Each number is 200 + 30 x the weight over its row's rms, rounded and kept within 0 to 999. Layers, rows and columns count from 0. The size before them is the row's rms in percent of the matrix's.

# layer 5 MLP down (transposed), 1280x320, rms 0.0352, rows 106-110, columns 160-319
113,160,185,187,217,219,182,151,180,221,189,244,201,181,189,204,179,205,220,148,260,261,201,196,234,144,205,198,179,131,190,260,210,205,165,230,153,169,213,174,250,228,190,259,222,263,193,201,203,219,208,234,184,114,183,190,167,151,182,210,199,163,207,226,224,154,152,207,248,211,232,170,220,186,238,217,186,201,164,207,201,242,191,264,212,127,185,196,209,279,182,224,191,179,154,272,235,148,219,186,237,172,154,184,163,199,177,250,200,211,185,228,184,201,188,238,192,192,234,181,147,217,146,187,231,189,166,236,166,194,219,190,164,167,214,194,205,229,200,201,185,144,152,214,203,193,195,136,172,182,180,228,187,223,241,192,223,252,199,230,206
116,187,138,218,119,192,143,210,191,233,202,199,168,188,193,145,206,189,135,204,199,171,178,182,171,244,148,235,217,153,199,210,169,179,156,222,181,179,210,214,172,217,204,221,173,197,229,262,191,254,244,217,199,229,272,220,185,199,172,204,172,256,240,179,149,219,230,222,199,235,189,198,183,243,198,215,242,203,257,144,191,160,202,226,236,168,183,174,174,197,177,215,234,208,192,176,206,209,184,137,195,152,147,165,138,204,225,121,171,213,227,184,197,148,184,174,167,173,236,195,231,182,164,180,193,137,192,241,176,199,214,189,170,199,209,183,213,178,213,221,207,171,211,217,218,267,236,221,200,241,229,190,163,180,230,203,179,180,219,203,202
102,243,237,182,201,181,187,220,221,213,208,249,156,168,259,178,231,178,211,167,222,172,161,177,166,203,167,235,252,163,194,160,194,157,251,197,151,194,193,178,176,182,203,123,217,189,211,223,194,212,192,198,240,188,161,176,193,190,135,238,234,183,260,269,187,280,199,229,208,168,212,169,167,217,155,264,198,206,250,190,242,174,182,226,145,211,254,225,243,200,169,181,172,139,233,183,178,243,189,165,148,198,213,158,218,158,242,246,194,236,202,206,246,190,192,185,213,208,237,181,160,197,189,207,205,183,159,228,169,182,174,234,184,203,248,182,235,198,251,158,223,219,220,224,216,271,179,205,168,191,195,183,206,211,189,216,177,286,226,120,225
094,189,224,239,184,241,212,217,196,169,179,214,176,191,199,208,136,209,238,191,203,184,155,228,223,170,230,212,223,124,226,192,227,180,187,192,231,242,237,261,206,206,201,201,176,206,221,148,217,260,213,194,164,165,215,237,217,166,157,176,184,164,222,180,190,241,172,244,144,194,229,149,153,168,190,159,173,180,215,150,202,236,152,247,208,196,180,272,194,172,228,189,200,242,182,256,158,196,203,184,222,246,173,233,231,188,240,218,207,162,249,215,204,221,227,202,178,185,152,218,224,231,227,120,184,256,218,239,201,206,213,214,194,217,192,157,234,216,172,236,217,175,147,152,216,238,121,193,216,170,202,161,228,208,147,185,211,199,207,212,200
095,172,251,229,223,206,186,195,171,205,160,264,198,217,264,210,210,212,201,231,196,210,210,229,186,227,179,180,212,255,222,212,205,236,237,218,190,208,176,201,195,252,166,221,148,173,181,207,228,187,244,197,178,160,176,221,196,178,207,214,173,201,167,199,193,143,230,176,242,191,141,171,169,206,192,171,190,247,213,197,175,202,234,163,183,122,220,192,172,187,226,200,139,213,155,164,187,187,202,154,157,159,227,218,186,211,193,211,225,212,274,183,236,150,222,246,230,158,169,186,222,195,143,201,231,205,202,189,222,211,204,181,183,219,116,198,205,220,198,177,152,183,195,196,137,132,246,154,182,215,176,177,192,196,186,173,195,199,170,215,162
# layer 5 MLP up, 1280x320, rms 0.0755, rows 107-110, columns 160-319
106,173,216,139,222,222,183,166,214,201,202,183,217,172,215,173,197,217,174,131,204,176,216,133,219,203,215,201,229,187,227,198,177,179,229,141,168,187,205,188,307,244,156,152,228,223,157,198,189,141,193,242,257,183,226,210,205,157,209,243,183,175,155,151,231,178,227,200,196,224,222,183,191,225,193,162,168,224,135,209,155,216,218,209,201,215,183,226,164,209,221,224,199,199,205,203,212,180,177,231,191,190,166,154,194,234,173,226,218,191,220,202,173,158,208,239,198,205,188,195,196,191,216,237,191,203,206,232,205,200,137,205,232,212,146,236,239,195,175,160,216,235,209,173,189,212,205,209,194,159,146,166,225,171,214,200,255,172,174,210,234
113,199,178,204,152,174,164,192,119,233,216,221,192,208,204,295,204,180,200,169,185,196,149,224,196,219,227,179,209,165,195,186,216,213,230,187,218,207,197,183,221,211,178,174,192,160,228,210,284,167,230,195,254,201,203,199,206,241,189,234,171,191,172,197,237,224,134,219,209,256,145,250,216,204,175,205,199,161,218,214,205,187,189,214,217,172,156,200,177,168,168,162,155,182,166,205,127,194,177,172,206,180,191,230,215,210,240,210,229,184,214,215,171,168,249,242,194,194,187,176,174,166,257,202,208,199,184,120,210,190,192,226,216,173,202,200,224,232,242,236,229,207,198,197,208,205,163,194,256,238,179,184,178,185,197,216,238,167,199,156,162
088,238,221,220,159,165,258,156,183,237,239,190,206,183,201,263,248,153,238,179,202,156,173,188,199,198,181,203,162,193,169,187,200,178,215,176,172,168,228,144,204,204,186,191,212,164,245,246,232,170,186,178,139,187,220,250,161,207,163,220,257,209,207,234,256,183,237,193,204,234,164,231,196,192,179,257,227,189,168,230,193,177,185,167,205,229,180,239,189,202,209,201,182,216,222,203,280,164,224,164,245,235,208,165,223,266,207,180,135,214,169,201,287,228,184,198,203,207,208,176,233,179,148,234,190,206,172,214,205,197,205,160,176,180,188,292,158,172,203,157,166,223,237,164,175,195,207,192,180,208,182,220,183,158,201,194,210,265,167,235,240
097,238,165,169,144,201,162,188,197,221,184,187,216,223,187,272,198,199,239,168,119,176,188,225,189,175,189,190,209,215,210,197,180,193,183,189,163,212,200,208,196,220,228,192,200,213,227,195,195,165,187,194,156,209,197,166,176,133,174,187,229,225,227,159,192,222,187,225,203,151,210,170,186,223,158,179,236,171,215,228,136,168,149,207,147,198,138,187,186,214,189,166,244,184,199,206,167,235,154,204,184,148,243,182,188,206,226,223,165,194,157,192,191,228,202,223,207,242,192,187,227,208,214,190,239,158,244,184,223,180,141,189,181,199,179,270,228,183,239,175,161,231,172,208,240,239,230,242,200,165,197,213,169,199,252,209,172,195,213,234,211